From a checkpoint of a small transformer trained on Wikipedia.
Architecture: rotary positions, biases on query, key and value, local attention windows, gated attention, exclusive self-attention.
Training: a variant of Muon for these matrices, 295M tokens, 9012 steps.
Each number is 128 + 32 x the weight over its row's rms, rounded and kept within 0 to 255. Layers, rows and columns count from 0. Numbers have three digits each. The size before them is the row's rms in percent of the matrix's.

# layer 16 MLP down (transposed), 960x160, rms 0.276, rows 468-511, columns 0-159
113:169154106136158090182102124078143157157160102120147119154059104121181095180150144090124168115152074131125107102128136125124126061105128099112155120128095141141194162113109109138128122154084175110136104118130081161084073118071116156076159082159121145113158084144064094137119166110130156143119095181132163104163098170104115136151192099086111098107148115103108086085172188147165106161081180121147119082166135110102204095084114155109092066093134160096098139134198104161091096179126148
100:050123148151095172134097074184146143148140118149119185169089144128064119093142072107132081093083113116120141120111131124171119079140125160061105071096125138100172082144157129124180138108161126186169139102147192181101093180129130080079160134151093071206110121109073105112088127135120118140044118077142139102103114106112125156084134140145118180175144123144100073147145172112109080142130153136141149091129119120116100131120105125150126111038099101169118149170153116072101083145125109
118:143118184074110125102135125147201134095108121088139119155130185155167137138141108070154085194092117066139154178082064172111127174090132091149077117088140164137149133131139082228164124114107061105082101125108126143109075074092122104156111139155089138079175131157181102145152116129132144125148152135087132109193117148092113150103152153167116134117141115136106203105140097119153173095125101140122110108208111149184124123156111091170146145121123155106147149156090075186114084103138090
116:120161128121110099107133103172063047174060178124142125155101161106163094120149153098163140134139090100154155147135101097151136131106135106078089150161154082145145144072159187070138157183099179154117136113127116098131130111145091167177140115127088114181119100148117084154133123162150062100100104134096138093137133103136145092080149135111196151194156114105138136099050139118163089073126087065104151127141129096119159077139147110117139095046132178109069201079141109151149127128131092
098:131120178153141135166115174128119174149126136159166094137161150061041108088117094149176186166119120119122185130144103092125135102101164136119138118084109122150198126069132096145078141108127166124187150123185129115168120180165123137131111166159120146141152084168187112136134102129166090089138102207118163101125116107138159120162144139206210111138106121199141155192116109139126092094076130173102137057158112113189142129098135101127121136139139182104124123152098190144110126192133116
093:159190146184137149146154132124090086113140131110093098138068125176082108153125175157170188123106134144166119134129145080097157122137123181135094183104113117165124113160101112142163087129145142157143103083092082146128156124221184093164080144120097147200176118114115133114114115125163142151088151148200096120183107118120170095197112123083126151050096125143187165153130116120166117156110096110128160203124154089102119112081115113111126066084110120110112095111107108187102105072090118
106:121151131192114133099175117144162126124171093118161143157155191172140093125112196089121141112195127106051136138124104089099093123070102141129145131144109074128195121120177165077092105111122149120177156107143090186126094131131144153215156152151143124134148126160096098141104128119136166113148144130093131149088102124059111088112111106165150081230080095129085137079148167168158098181104081129127108150102155163142153093098173121084107160121098105133102175103181143099136070148143102
115:141191099144157060111115084139116181125078110197132141130178109140138169171203184095132094127114143099087124059170113140112131122123138104150131118092115150106112130065194114117099115112150153128178124166134100119063083147145083172117113199090090159125132170130140098142124130095144132199128125112127070125145151100073136120103114114118120108114163108111106197137199150134143158197123155134111189059119141138170134111120174126195137126152137073124159141115140116153126104088143211
078:072109136157099127128157179109120176132096131132131121136179065081123138084096136083102115158119122119141132113108145024087124154200120129098134129119095150128087120077143117091162063146088101148145123177115103122171129150133067160094116084113116145155091162117168100124159192203125142163083114134126120119116098079064098077163118114150113073078088127112168090168133108084110153163152092075121131091109140135117134125174136129112108191193112124050134127062126135114102100184114143
104:161067163099121044170121143080078087181106119135182120152202137121115122170124151181150078114107081114076105104117078089117146108118157117144124143064085176088152174137144109168180141147186148167160047123147095085149153077097131121187163080083121118183108155128106114103160148161160117109145152114139121134137112138161125097183101119141086171087131133126072140125113111123129093110111085108118130128128111123154046168130144136088080074120151138115105133130142119134125107060153062
087:113163101090087168086138140210147176122167068041136126134100139115146088093088151112095160159130124110132139181156092122182127146137059131123124140119132170176093141067121160180158112135143130154107150171071103097094150164179137100164065129160155158077153169088156116114121105106107152128061145168152186124123113130137108122136063117146129102089154078081093115137127111082101127123163157118112187087109072159106121152189110141158095199166162120135085122143128102110101074104134143
100:158105100080122148137114106143136169106108140134119116140166061124140152079118132121119130105116175141155094100162076073089169203147110158056140112133077136155149157125151155166058128086187111108155132142136129136140126158122148094121082111161076144117123135099104136145171139088140075122113115103162132145085150184119046142127113169123042139152171077140143109094116080176111157156131192141183173121157117097113105153123069161155148188153159102121134074129170102127153229159141128
098:089141159165152157153072148183162087088107030143078116105120113132125143110084137155125116174162188129120077152177150130157079158152103135106118131084107115127119099153078064133117102131120135168158110168175200195083093090158144148119148098186163178156109145136154120137086122108128137133208178125147142127144131179153143119136083117112105133147153114138213177066102130183114176194139154137117162155188094160127085135127120109128095118115097126152146116142175100112092124142166094
084:126084131145191184134149109164129131150119134117098139117131150093161128151095142119130111072195115079099130131105090141081123111111167129118184130121134088153134134118127162102131078117141109131124114092171191072122100082092159163139157139149150194128134075139221135134123093158048140091140089145106118063131108115168128171163119159129091170128207133162169099118172196071108130108135155114144077117121198139108147110143124128105159167158150098108033134157178159127115143064112098
106:147165152068097168155134164135195095183178160130131110126190177169121072163134068151168118180138112137101154114135077162140133140147128164107131105116161096114187108138086115150113173117080120097115147165132136170130155079100134169129053122065154114151125130124144150101179192109113146091128125183171128066168099152137127116117104095067123065134166140095090144144098119184146112088120093130125132129168151131122172155071066124144071084151169192161136113148148122090150107080124162
061:120156030133087151146177139097107087135084166169095097115149064207154076146118111107116174171136154148136143101103120133105129172113069132141081135180161160096135110137140178107098169107173121155169136093118044159104125171109153132137154150098127120095141093138147109129055110141132059120100122154162165136057068192130145080110142083115141053139198130118101103123148139125115114150152180158107138179110153119128086153101131129133089145096151133121136121109065119161155094136092098
115:102153118112173143109122119210138180113124122100129145132158169154187080143151093052197118141135147108179107109120142143107097084177201115135133152088137114131088142139143103129099120144136116135103179104221124142098129090118087143136166116069077120179128156158125151107109044163139154161136108126129101144141068149103139142154155114090168118123150110139143074089115143091105147172101190139184129142126157177124108152089130090106142079077149104156145181168181176066099127131192150
110:131143101146137042194135116121116181076142103102129146136107110126161112134157132113063126096195177118078107133092111092120120088175122072092135185096139129132101085119137110103110180088127151129116176083122109133127104167171126122126123154111143144075070120172093126119127055114120092163107139108145161137118123197098089117170154144078143167065130169152105045126124186115114117147117179058129061131121081163166152186162149107183151129119133116157092154170130130107105164111081162
113:137114195067173119171146107139120096152074143184157108091144193142089151148124102138104117135152152150084134122120121166105080107163204078110089144170156151142119128148114152153137102066112144181151147045137060108107151204178082110146058097075118144137102139143200074149135112094117087129161118145161157120113164087145097182120152128149127143096098158204175121129115147120118122153154179117143092130174101106166132178147141137113135132171125103131114087116108113183116113090136065
100:117096123124145159176125112125152136083129077136103111047087108097035166089104154154094076089188167122189095122090070136097136152120095101201089075113099081144161152122127127142117116130155136119158115106149122125149130108156141094082134156201136135155103152158131097158109195093089128141083144146133147081134116117096175146044114152139105153180169102082099113098122142144142110137131143119045145113175117145074130108151093055105098097101075167121116145124120134148104079082100136
088:152161075112137097160154146154095115152141087111128088119112109097191109144183133092160140065120138132055172136104071161118118167116118117091180160123117112076160065152127075104159070100160098137107142114139146156077110099153152124077174039147096161119097182130143173142055186144108140134074168142100185120162181102078112099154087154126172157149135128098096126124131138161147104140100094085127108139084123128117082162114086067131169132151101124148124122115188153177150132108079104
110:155147139119113113077130103125151112070120163073106099151163111116170165143075099091146117153124120117119115117131153135087122120115132121146136155181132122133168130161128091140171110119142082129192078156113143173112064046094162101108142133093168173178154123084183169144093101087149116131233119096119120106095141090119074170106110162122098112101202126153157191146105059140133092120140160129176168115151120125103178155096125231122135095153135097126112082071147154103121163091137163
085:121133175172071127107126094138095142072186080140135135203184124145108131136159148177103109187123129164121114065126101146137129113175102116182125101156167169151180067115141140125133133088205104089138126120157165109116143140169166128135185103141115123142127111128140125129013040208137090138103153120108153113103070170120122096104100140129183121149086141179177146137140164129069118128150132134150109179181137131139111078147129119114158099073166125162119116153127089087162096151116115
124:120095136128150172115101118166124070149153111114149191100137199102146161159101148141130084119147124163106127151091189158119207162166125103197100107132070174157090099121119129116162147110089129134115083050203195151123139113164164105102106139129103139142148186139163162098134222116145129096114149191160106131114097168125138126122112121098129143116138151103122097099110074152149156125178140121128152181143141123192135141129116150147068088176179138152127150136198146126171160099211125
110:106110075155148166171164145165157147138146133136080122145173119064094138120146161133144112129163163111105081160155162113117201190171066152178103131148097053147159121182118093094120115153091127118124168141147104156087167111162110047131105127158168108128060183114157136156143127163108196107183153111127151108123131111072084127127157138093137135065126126141084158126119165143112100137195149126164157096079102174155106177147158092109184189099121137171110153101077170156095109147136141
100:120135102133117116118196106071098095172135109124057150120157136143120136112154076081068092094153110116151201152158051127116104150168133106049147104123114126164103167130124194179107098154139123148134103102084163119114145080150104068211122078121162113121157127128155104152143126114138133119128125094110146090193159118157153091127058106108103133156107106163146120127109074138125139132094109175153117098077158139103187076124131176063148181150091061145133085165089124132148080107125081
105:108164138129092133142163138118182121137130145137130123128141135146127089106127132059087141043163181120132170110141171164163081137111120172109134131161095122078129158126132142105161132115088136097090123121136156147149168159111081099099081107119060177150126140184114158096123108078117227230109168160121140165125089123125088096169100114101201116095137088196130129107136170168134121127138158146122076128123064109118232128127131105154159164176110113119116082169186146144147093122130127
103:139106038158143133132102144173112107088139121128145152181096119103151113135124149094140128130158127132087134139159136174142175085111109106093146109084143160149087117126181154082201128171149116169178156121154134108139111100161138142127088123128105140128192192126090100116164128112143153120104127118103079127082136146200160140110098134173102102171174202163098150092142066136103098104128139202084094151124127136128129174192200116070093075144141128123149105134105177076147172030102127
085:070157101110188131104114093146110071125090053127120114167103087112162084044148102101103099072127143104167129129102134106092135085143149158118100099131170069153163133136083149083114157122116119187141157114164094108123109182103183189155127119158105105184099149107130165148118137134166123148086101141165146108102152180084114143165116128154134111209156147197103094189152096128160178101114069162116158110148153086131103129122193146079141116142085191153131148149136137154192131141158158
093:115127107131165209171117094114110190114139103169136143100116084119132092124085123086097129119206121071105197144133175172166161125133133165126150150107135118133142116167132121085134110142149124159147111107090152125109156061136098076109125190111140134115128140135161148092123155074122141125079115130161131075132135132179158147159139164106138178132043147088134083126131114135129166152165070102165088140108148092155125177149143128204140196185113124142059142108190112090120082207189148
094:150136123160174134144113098115146165097177127160203130133118167146158162158162147123165142095125124145125101157079161043171094140120148180100097076115054158151173148080158156102132118151186149186130095108119123113142092160151142079143092201098129131223067077184161178160162127140134115108134119126115129159186100127132147128069105124142112132080092104097096126197110106123177126102121108143059128157103132077172166090127128126129125163122121100136166095158091114060148123132150117
116:162118125084111151091141137132112115107137146109162183130084155156079123152159078073130106114092162157139086092115140112184107146129203180120092105140109093124133086081117144152076154117073168155057151178111138118166120153118113070130135117127118108101082101113076108164142104146095149122097148082184108115076122089103120089123149046132150121060052137102140071089115151106121130107112120127128065117135138120101116194147127133167208159102145122150064155187166153091124092114076117
108:128139139095105112145101094150146133075153134111163134195087131051123112166108122174089096090117165158122147116110204137129161130188162111187069127113178159140153166099099129183124109155115094167128134181102137079161102124091121137096095140139079131141106110120122190118110103154121149067084113123139128106102139116143131147107112081133151130056089180135129145116147157196167098089096160140137162161108127100056137159115127075036147141116155124133157088190106217096123146171141166
108:074114110105100080157085142146144154162054124111155142106144169123098130106097095077147129111158136120129174099147148120089119148088130151161087132114115181067145112075150188120160101047138181045131135091127106078148082141170135078172147166166153165147088121100167129125121132113148100113176193154116145081144168116109154089090190152120144129109110117067104136071056115120174176152133117115125130151173134156099095108094106125111093115131072127135115078147114079169162102154073175
092:104092083140171103113155149118094115090113127118163106128118103152113116122161163098096152143123186076123099159159149091155107129095138148140050144088088107115139128154177126211181103162133116163206124082130111058113124082190146147087116090085091146116134096080111133114054142113085086155108129084079164136153049071064135136120080069198075159128107135113132105131078113076164139120126107122109106076131143133113164162130105150121122121134104141109133166102137096150126202134140091
097:115168118200111073080109164164167159098173138123222099131120142126154100151146126110145106114153126089156154186124164104139150148154138172130120154114085148175148192135130143155122127117194110127146107036120108175126162084156120126169138087105085195128090063151114149144079105123136156156143104097080112148103100106144083164148132045095106089095126122153150144128128084116126113161132082109141117151092133132110056105111139192143139162093130060116161103073084101159107087151086157
094:093105148129136148170116147100176115132128121119150182185090136104139116138138116149131088140100087156118093130144155173170080110131131126082111103137122135158155120157063113150145164119157113152078082152101085104092138140133112143147136036115148135129141144142115100214151155103154154088137082225114166163086156138161179072097141103102119106092128093131141119094142184118168076133172163154108173130115121194143092126149166103203126165199141107178144146122139108125112058094144218
096:146087149076120148139083113133061180105130147141113130101135131134153203111136055066123159135125154136153144081170170152133131086103098100105186148149162132122155128168115052105201098106170155158119089126154127157090054182107091108114157111073138139068113164099089168087165156187144133102131134201109123156128207122139133155142108130157140111132124154142164115117166140114151167123150104150096124109133166179132122154051105136054175135096139095153134129151142134078120160132193134
119:143142165137027186095093154170134114136150100145122121119120141091132124072144120092158112138150068087211190169093137114164078110141154084118147174174093186158149086134096087133061107174155126139103099081131160123124125114145143146135181159124139086186167130110119141146189163125112109115088117134107145138164148104171189132184121094042122070112193160162111111125159149155123123175128185165125138112116134125140176142096088138138123134118176137121132101098138076132114127178108181
116:176148113126114134166099087148170115164138043168134130132031126120131098161134082105098072088136152065179166108128124128077140118085117186112097178164185094074108130125140135155163107115059067106085145066109086132124152110150122159150117036163128129119132092076086104132122124164132202120120132164140143096111114135148148142115127095162110157063125091165068121156119115081136156111068061074139157130090127099117144108123115147127093095112118160106143153132108073111139135159137146
086:131114179200119085106113116088129153100108180120140109102204159054115181148158131174130072138136194144138102112127096057151133123093113132148185117131123117195117111124083130149128130132077072133147129118098103116189085148072167160179137144140152155162097143136113123105152205093095128112156168145122055130099156068108141170123114121143134145145087173182116125108123121082141087159123120099146112162047126092141110064080084168114128118161092102161149150090141095114086143123163156
104:141077126111135147154106136190172130095136134163130088138053138167172134102146154067143098182134182109124117100134100169119142162083086109122090069084106188138133107163126118160110164097162111096173163086154152088136138113088133184161142170116170082080130120122093168150060152175111084148182120138116087066158130146139121086118151113154115119081113053145142178160105112173193088126156100120112120168113103187098176138169160112138127143109121098081151158085121171135114128055102125
126:124127133139093132112111161164157111132101130030115157136122127125233104162134107130156101155163160124197122167069118124104130149156103149140158109129128133112088165130120134138068148065108110114172164096135070071137190093167090108162119135117122095107117196145167152129132133104103173104168094132123108112146140158112159107074075122128082095148130129112140152066055125148129096093087109134157125112131162085135174097130107058125065134157053107116107123164118144140188087084196148
113:101111146152186168145165169052116135121150141120134116156148106125095124168108169113143090143100165104134084122168101196087134075079103206154098093112113120078116110148134135127147137118130113085149131095068108138128137102130121164076119115150147183151089216133125139155185137166086145134174193088095069179206148153105124105116134134080160132130087071155102126160084192143124156116125205136117112130121084079134096204151131132171143109175109138129087117136146132128083151101127166
# layer 16 MLP up, 960x160, rms 0.275, rows 469-512, columns 0-159
102:028143146163102136095150042179141200093103127179203107118150148170113145109122162118083124117136153129094134153157156129136186117154112121116160128114107070124129137115109126073059174134099105108065072180118156084080154152177167138076138137139158129104137156169145129101140151092109111134134145131155084076171062114118110121162101133131085117106152068144166127144162160161091100166104106141109154169125191136132134123082131192086070112135168110134150093168178124120116144167121149
107:135093120099171134122110164081121058168085162094195181141154147188148109143131107088118146086133126139143173183108081143107103154108107138101098148095160177145107086158168179144148124139100172183055124161156164135092132053157127113125106144112114092128125091200114112144172109112098123174137112172153146085111112193184185121115080117140107090156189147080160153133106198104116117115147165161107084173147173071070181161092119095114129104138101152141109126144148150131131129161125106
114:112126119133147142135142082126161097088105073108093134115095153142119056138083126163126128071142118051152098122147064194152152100159131109143124128105154157138091123134128136142108175116135114149110164088113115082094141181139108105093120178145096108077145105161138132134158107061110117103058157070127131115107109115204177138095151071144128159148141100154101101134147137161087134134201105097114099161130117199031126157094102153116140084143148081144131171124154155122149035195167114
097:165171157129133125138093118196137099145082119085077122176079073188139201131131110200115132130182167140163184151156105103116160180172092097092199124097147167149132088096100123167137149222131124137136108153144212157130099101111112161182145066157137102173163099131179104110124085075069147150172151139180154111149146071133095125179071101114121139132101120095121128144144130122117134164120125127135117144165120078079121090145131167123089144117136146156156156125170108165106148130129153
103:083150104113098137165142109095109107110130121105137094116084179106144055127140106151145094094081137172154114126161149149153187133212149137146089112164087150161101132108119150090078144132173142136062139056119134090147128131138129126062148138055150098143125126169141155142124160138158086113126106135109100175131145099173084117143118104150170088141053125110136106069177108106185104135161119122069132105080092086108127158180103108125136164140166138159157163103115107081031188135082190
097:160148169160144159132103123118153138159090092194103136149115071096109187157162060135121126097189116074160132187116071139148134149135190104156129156147175142151123099172176115148137156068105138118127122145155076121118128141162125155104056129207101097214150166118102149201137088081112162148147143131075129129095161115127178098136150122111167132138087155168152141152161144107160129168133135128139134109112161150174092176104151117140132147072107090144114073213149164131149111178082108
119:061176129184094112184123157126100167114111128160124166119124138147137164077133156107156134093102096154075102099100067090106158092103070101179090116084115123155116110134141106178150138130152184127138192109118152083157153125107106142120103188110058166110136101175124079146171119117158129137140160066107136147112102212120129132109059108145102111133097133049147113180139127151050125140090151147092174107104153120153132119141130094087132098149148167132127186123093163118128070152051086
081:106122120149152161102117151137111119173118188117084179136107141132138041144107138082134119140165113125135096136090147159080127143120175126152126154153187131104116139160088142160137120105194103143158053118145093123084099142134105145134119124059113097118129100133051095148124169159118145073108055112057126187135125073101098171115140122176139131132084136058121100128132108167120068069150086109144126099093159085136163142136092129153147120048116153094080181152207118109104109163160180
103:192155090183154120114150095132174143174144123123114141135136185131107139120074101140094216137158141158126158132094087129074154178165171089122104095167067173140131051123155133167120134099169105080140124223133179108125115129093124144119123125065137155180118177151073070138134140130123153089117155107121140145161112175149158051176120143073080110081144138159115132096134114119172080109140171160124140133117127167130112158117167110188105108128157121116192117108119126149191116134079170
090:165133097162185149133103107053148169173123101119079133168144101109087104129104189123125090132163129142109088185121135197103102112120114097162128173176132112056164141114183116136122105146125127100116168062129096144076103084079157113150149112165173125155080122110092071066150130184190095159058125160128141115142170141195150126131186153128112086121092189102114077140129102172157146210123098125161103138125129136113124131092106163094160114151091147103136132138099126177129090101096163
103:109131128169107134118158137099107125155133128118078079178101093139116093187116119159131104138144091160152115117091090116069075114176124112104139120073100108093108132155152100182106091104162161085139198043125126171104072189124086130129118116117135054140194087119179129113083103144115067102180175159071107130152122073142150091096139146128134162201120124130163090130160090145116135147099199163148171087076152183143101164130088182120132104126113099095104135083136112132128112179124116
105:140144159170150139127127154107122195117114192093132093115082111181063137127132108138206113161128096156134086139073163099064080127173157128097138202209059182178167185121179168062146150163087111112166100137154125133095111124122129158085142130133125135142114089123114164144148139115121118128116161121146164108182119154126103157098105108132132133107110141147151119163176124119140052105168137135106089094135086121142119173124088103080107151093044163093109136157174154158158156161108070
096:146133073070105096162130123135124155073159108119113130179118131116117160096162191141170170166044127100148146135132143084128189086155099144103185061107144127157174151155067144096116103091118107107140089207163117149137151152183121116081142119102123094131102121118104073134118160133145178126132133113100197144106144119142110144097084100170109077106094081141163120148104098097125098167139112156144208167150085152094100138056165124115184134105075123118160081154109102172145195159127133
100:083189174168117153142119137151125159053217169084075113134113118108113055130116131137157098098174086136103124151160082043164158161137121124150143182131140056134165146113128083104166120130084188091168125133053199131136174119100115088118092063105148108130092145166128115169139106112099145122117120155105139144125147136118158134154087109108144209142164181072091141144141083115112102130092112096086102094182097124097137144165129143140133121138114088097145153118130123117149098143200102
059:100172135108115156117098102151179103126110162111133167152150140183087132116138114095082163113167129165124117065106101194071062173110150106160201141173142104132117117065113140132121175154087055148119107146121130154093136149136140111148139131119143090112124089130060173102123142124105177116062152134088047125178106119112092160109083112145106076117200177159132098111092140192062146093139102177082142115138133140106093101130138115118124115153139171150081104138092111167168168145081069
123:133104073138125138158146060174077105136128105151118130138114129144138145172086113099166112111170160092122126118139168124147069111117153115109165139083182172089124132125129147133122166163163151076116065202178091093110142151116142136065123024161058204199108125155113147130100102137149139107167166129143162204111103099165114110132149158066104078162142125096114104160211161176098133108130098151136127125138129107086133144129121132135119122094103153134199127119152126146081180108150179
124:145115129150141179155075101178129136102123129166087190069066079154093086177124094103104120142106175115163034118207187112161120125153152138119133119157139149086148125156117182174069144123131168087173089156086181040145112178157142147139145139074150121096158127123089091146076087143113125107162128119135129105186154121178153115100143178100145160152120126125148144158185091125160115132131109164151134077091119105123091140182130115103159107157114137173118130143090085141115085086106173
106:125170175149120226143145116107097163122156214183118139100166136120159142073124106089125077105163104116128105116106105050133120120146175092102161092103106147124163110105112125110158115062156106120089140168137164126119189140130125123084174146089033158134123097152142101179078125157117117123147133120146146133089129131162108166180160087115129123088122180168148109164128143071157144210089114166109123153118154118102143141176133155096125101066159095181163135124122133157126104178129043
105:147117193163112158068134081121087210137161122065133155109168133104151098123093153127153145182074154087104169091069142185144119144166130133128126153130086128153152146142072111124140120172143162127183106071158154073165140105127135150154082180161193115145166081112115152128143116143154157130128133120094112124125158154126207085159142167132125199157081143130129167150138115175126145158081134068114167172096109115120117128087113086169099141217124101069136150121163116114092095179161130
083:081217121185165118120077096113172085151160160148119121188128128127129126147128157091085110137151127170187140127108081123090087117145073074118144129077077153110096207073074120089071176130104089137116141098120125140173174147108164158156099149116144130075145107078129110142127099165192099125099151196090093141067119133170106130176144112110147143123146134155173099119109137143101120096138126122123121106189150113095108163125096166073156100127081148141092201116083096149128094143120188
111:087104136166076169162171150126121132144126151118103168122150115146154167124150128074134160112079153121190105125149067095093166093151042147084135142064123149091061102122070101168127162157179149157067117100150125090108122151134127185143107180054147101133116078130157118176082152127110095164116145148070118143136147171140096183172140069173209132096189118121174100130146084165131117126105139157145133188145088183156141140101123114121108150097165187117094124136131136120124146117109157
086:118146103076084127122134112107121126149159195126184167145120116177076095089125120129048082118133110088139195131117113101075135099133105105149109099043119145165119112130201127127183138168164142101130121152184128145092078089158089126131165099102105094066151093166145117159150114096138115135079120090078141169076087155106163108106107080105092094150166154107130112113116148161159126141157109123192156103190147077147112147195106108125149095138088126133112131132065057112079156170115094
107:127133093120117159095119148165114127107151144144098119146143086169119139161161151070163113194162086133133170169125189126125152162161182132117118141170065098177134122142119151084137157174144137143151114104107113178154088152122092186025144135150141126147094153095139106156120129193143207136048088110118058134095112141102090144191161200107129149094184100074156108094141151126116147077125126120120153121164144147164186090125066146149109144129125101170133115132116057106137125096075134
108:170121059191134161094133096184159155115150061151127145155170162121168092123110114165116118096140161157190077144086131135143138115110138142145157192106071120174138160135150072156135138117102160113109061119153078115085117171147195195145103129136167122096113222162105123097156105107159121148149054108153138168163124114139155170116121098162108142132134129122145136144119122188102118157192152128091122190157154162098119116058151145129108133141106180130134093040145147156122166161098133
105:200145092189132097067115075175097128091141101120121136180120156171102140158136119148173205125097093101131108139160146154184068147098138092098126099118146087102138068105115135109156115211104172084166163127139138123157124123107107131176101151133098143136103141105097121116176159127173109097112128197125150087162126197111117140143054082111174168215138160128123158113123126143108125126073117156152083145137144115094108156107111095157194116074083093118132103133166145113122132198115175
104:072134094098091119137143159130125143150090132201085104088142120197065093136138150173106121164119147102103123136158077101153140137120095163079125114140172137144141118100181111086105122112210087123110063148108109180153132072133154075110149108130131121143118168076088126195147155133178117092115140141096136102067095148106122169150172164166108118110164129112149126131181109097134122161119085124137204156088129171084096145100129139114169156119087151195168118127018094071141113111114129
100:122115122144093193049138118095180207143138104087136174147127139142127044093138130118094165146050098138093144092099174081149158119142122132070122138082106152082161107165137082073169135087130100126104136100150162105115139091131109116123140141155101111119110179099164133225155151158055073157116158128105111154050087169126179104124093096142131122108134115146097144137117106183185159169122137118091138108177155164103124134094148147162072111132136162128143093151187136129126090169127109
089:124081125165080203146146143152150102135129132161119133085059109164095164130104160151126137180127145157090127111144160095147119165137096076175122106136076109139095102158148086121145123098178175120127114161083141078105104027112099070113080120111194160140127125126107120142100119100115163134162130167151126100144161169188147079106123111089105183126103141065178161111103123129084141117066145109156130147143143195105167092119090143157104156121096112092089198111117104067073090102107182
087:157123140143123166145085150121152087129121123180099157129163135101124183189140153106079133042160153151155116096122168128084147133161142106137126124089131130125142098116111115166167211134117154069210124119147152113098147125115117095143135058097122161115198127075105104154102082153157144133114144094116116103128107107063173089102142133132134139143149168182168114152157155179052129117147077120099053158097097168151119128093125167138119188157118177142087108143122135114170057084196173
100:099077100125192094190179154155137158166088191157086073134120150088106149109124134140163161122119137135162122109101104135227098167173107172123128159156164138131166130112154121093103123113131125161116124109128123184124067131142163130186164118102107136157092143092136110165196128124132128132134082143120106129138147174121140117186082166173108116108099150126160176195065108154134148148116130049116059063093156156118141093084108147136144133143101120161166069174115118114132103208139069
123:098119139118165114143149130148134134130155183126101150153135117155043159101135194127122155165078118122096145156105114130120129129178135155073202178136176171094134144137127133103113179139162154117133170180081132176128112113112126136122116068151186126083140092156111124129158098172085082154175029109134081168103135110101066164150097184136115093098145138116096131149077079135180106177111184112097112143177092124125157055099188136109137128143150075089152136135174116110078115175125156
116:096082117178143165173177134131189100131155107162117120164078145112137090132060141182106105116116150132165154130141137146151120088196095152110097152126140128134152119140145087120102143122135121206179156185133124140090097175139102153096163105133170078198117108124068082157093145089077121119098137127117165167180141098133140133145125123117171112118119136102160102133114063149085118083129221124075159160133101116088103117090096137112153162149178079100107165204136083085096091182080126
103:122095053141196154167086134141139121179076073134087168093056123136205140080168171099103124154122108137143065108149183137159079134112091155142133085133131129134104062169182102097143141135139118150149135153140158120097196109155163137093136096115129114161125152120082088170140125134182124064107164048157139156126141136141146145133098145126095069113166104102080095150154146132089140132164073081130107096113157176131137100096124099146053109087073125067091126110129140127120100098135159
085:138140090103127153144083161063132182118186070135141122136093136076180088065119145145110121113142147107083109155058175147093175113144142173086142171096122107095059140142170197112103120129138110154132078140132077076138107127099138111084196098109068191128140157126099108161085167119167130180109148154121106132093141183139097134138153083116083134119116175135103101102164130160182079157147127218119117103098103132161162124146089171085123101134190130123168127107170093139128090108124133
100:152197100064119123159105143181153133134157177122091128069123096112121164109126124115157177097135129123142120122093164160138196096186107138120159172119158146120103055138131158108113087158137063169152081176102121100091079127111115098099121168153088123218101189140129130128111145188079189178136122101114132128178155145163182142123117163105041147086171118142136090125080132164136064107102092160110130107155111137143155150133158178115128151171143125155164082154142113128079085139079114
102:093096156190145089100064055101157134130096109135105141180119171117151081141152109093148146105159095129128163094162201183118132104111113096153082163125136124152145072089158098168159115157131166164118145136127137115044086162161110161125195115157101139171145159097177141119143068103119083175123062112076117091087166131081129126140134159121076128136122124082099177109121124082147111116138102172074094115146110110082115137115126116091152135139180154162123114068122146140183189166094073
099:118115094154140084128149145119144135132179153072138123103045134125082141129148108115166158123185057168094061099117208085102090134207133164129067097160133159130104047169130112198125139123131127183106172119080089117097095119193164166136104071158138105149169128089113097135163138131122096115126141090094109166105152144153125130130047093114113096183133102072127118121131142174100161140116135143084165128144155063138127173154136106124169128168124118138109110106078168161082118136150144
115:141135106068161144100171116087119134097123054125068105116109171125139109153109089133133133138174149142097134125145146124130187106155120138115088190147066112126147080125131088117101099114166170139137120169064077105140110148206157107135071183099165115120191121095056144147181088085079157138109103148108042131085124142158161150089101122113147111155082085118076151086140104155128128068119152147085180158146125177151097101120152140118083179150107170132140154105185141128117111192090137
101:165150078092104126125140111091117140086077080113111122115117178156120101079166126124101177121064122208068096190149187179198145143110095182142167161110105152079128088120114125121181119128126100113138100163146163134125102075102127088096132113167142105122172160144139085107090157097135144126115173103161135124104146205134095131141149140110095170157126151119076169111170140078152131165110169089130123090060117153129111123058124135152076144121178171096102101098172066098157089116146175
088:168164141146121165166159097140137053097107138115142103163108113085143194086082119111143042168165168133093083159140121135160128166131104161095106161132124144117123139138112175075111088118134163094131133176159101128110201123188115138181097152169089102126170088099144139156102149140085174117113161133173190226073137168134116121101162084107129112143154131094130111184141141137141106138195112134154167130141088172107183145113116173104096137083143144165077171066156144128161124167146107
114:109120159118086113116114141145112161079163148101080114114119183092065080144102119007138168144064133151141129103118119168146069129193191060086130167074071099129102133147164063125099156172101162154058149120101211176093142139123128102140111133140154174120131157113121127139137161169094133143076157103147135090119075064106163149105142171130181101119094151085091197146134138148120101131117173132125100099109141124142123161135109119098142112132110082144137136097123127162122079156140145
130:200127165155133155118068098061151146111103086099156109188083122124124113111163181163101133141113181127168168140161145099167078118146117103120149147123130144146103169105124137209140094137145165119157157172092149084121183125187032158186130168109099088073159107097140171107121139161135134124123172140074068160079195168110166097141135178145107193133084152124108125140132135129098118173132059142126122157138097120148118112182143134092061140123089125086151137159126162121122097123093146
119:128127202084135187154160130076123097101098120170118115143104102167085163145125126194129155156105115081125139136151110152168137157107077117121150146139131136119110123091115123157160194146166115111160095076081109086167096098137122091149117160088157165103104128096088130167121123153128119134111144131088086144167142166123176176148159148107087186099135098113134108155138255161221100147120143098138087140124047146120123122138089089114108114165147124201108051099141094108142107104072111
097:092096115123154124134147086094055144095131143109123156096149065137069141125152141074141113093138103116097145141126130150105086169134144100115079122175131058102109154128133151094131098076154133159117091164109150091102091026146158096143103047113130143135205116121083130144091173096148143118112144121139109142101085138120113137103118201129109139151134096112061165184118129117105101015186151207149097128104094136102121142092143077135119112073122130094163103153149152113120185151151117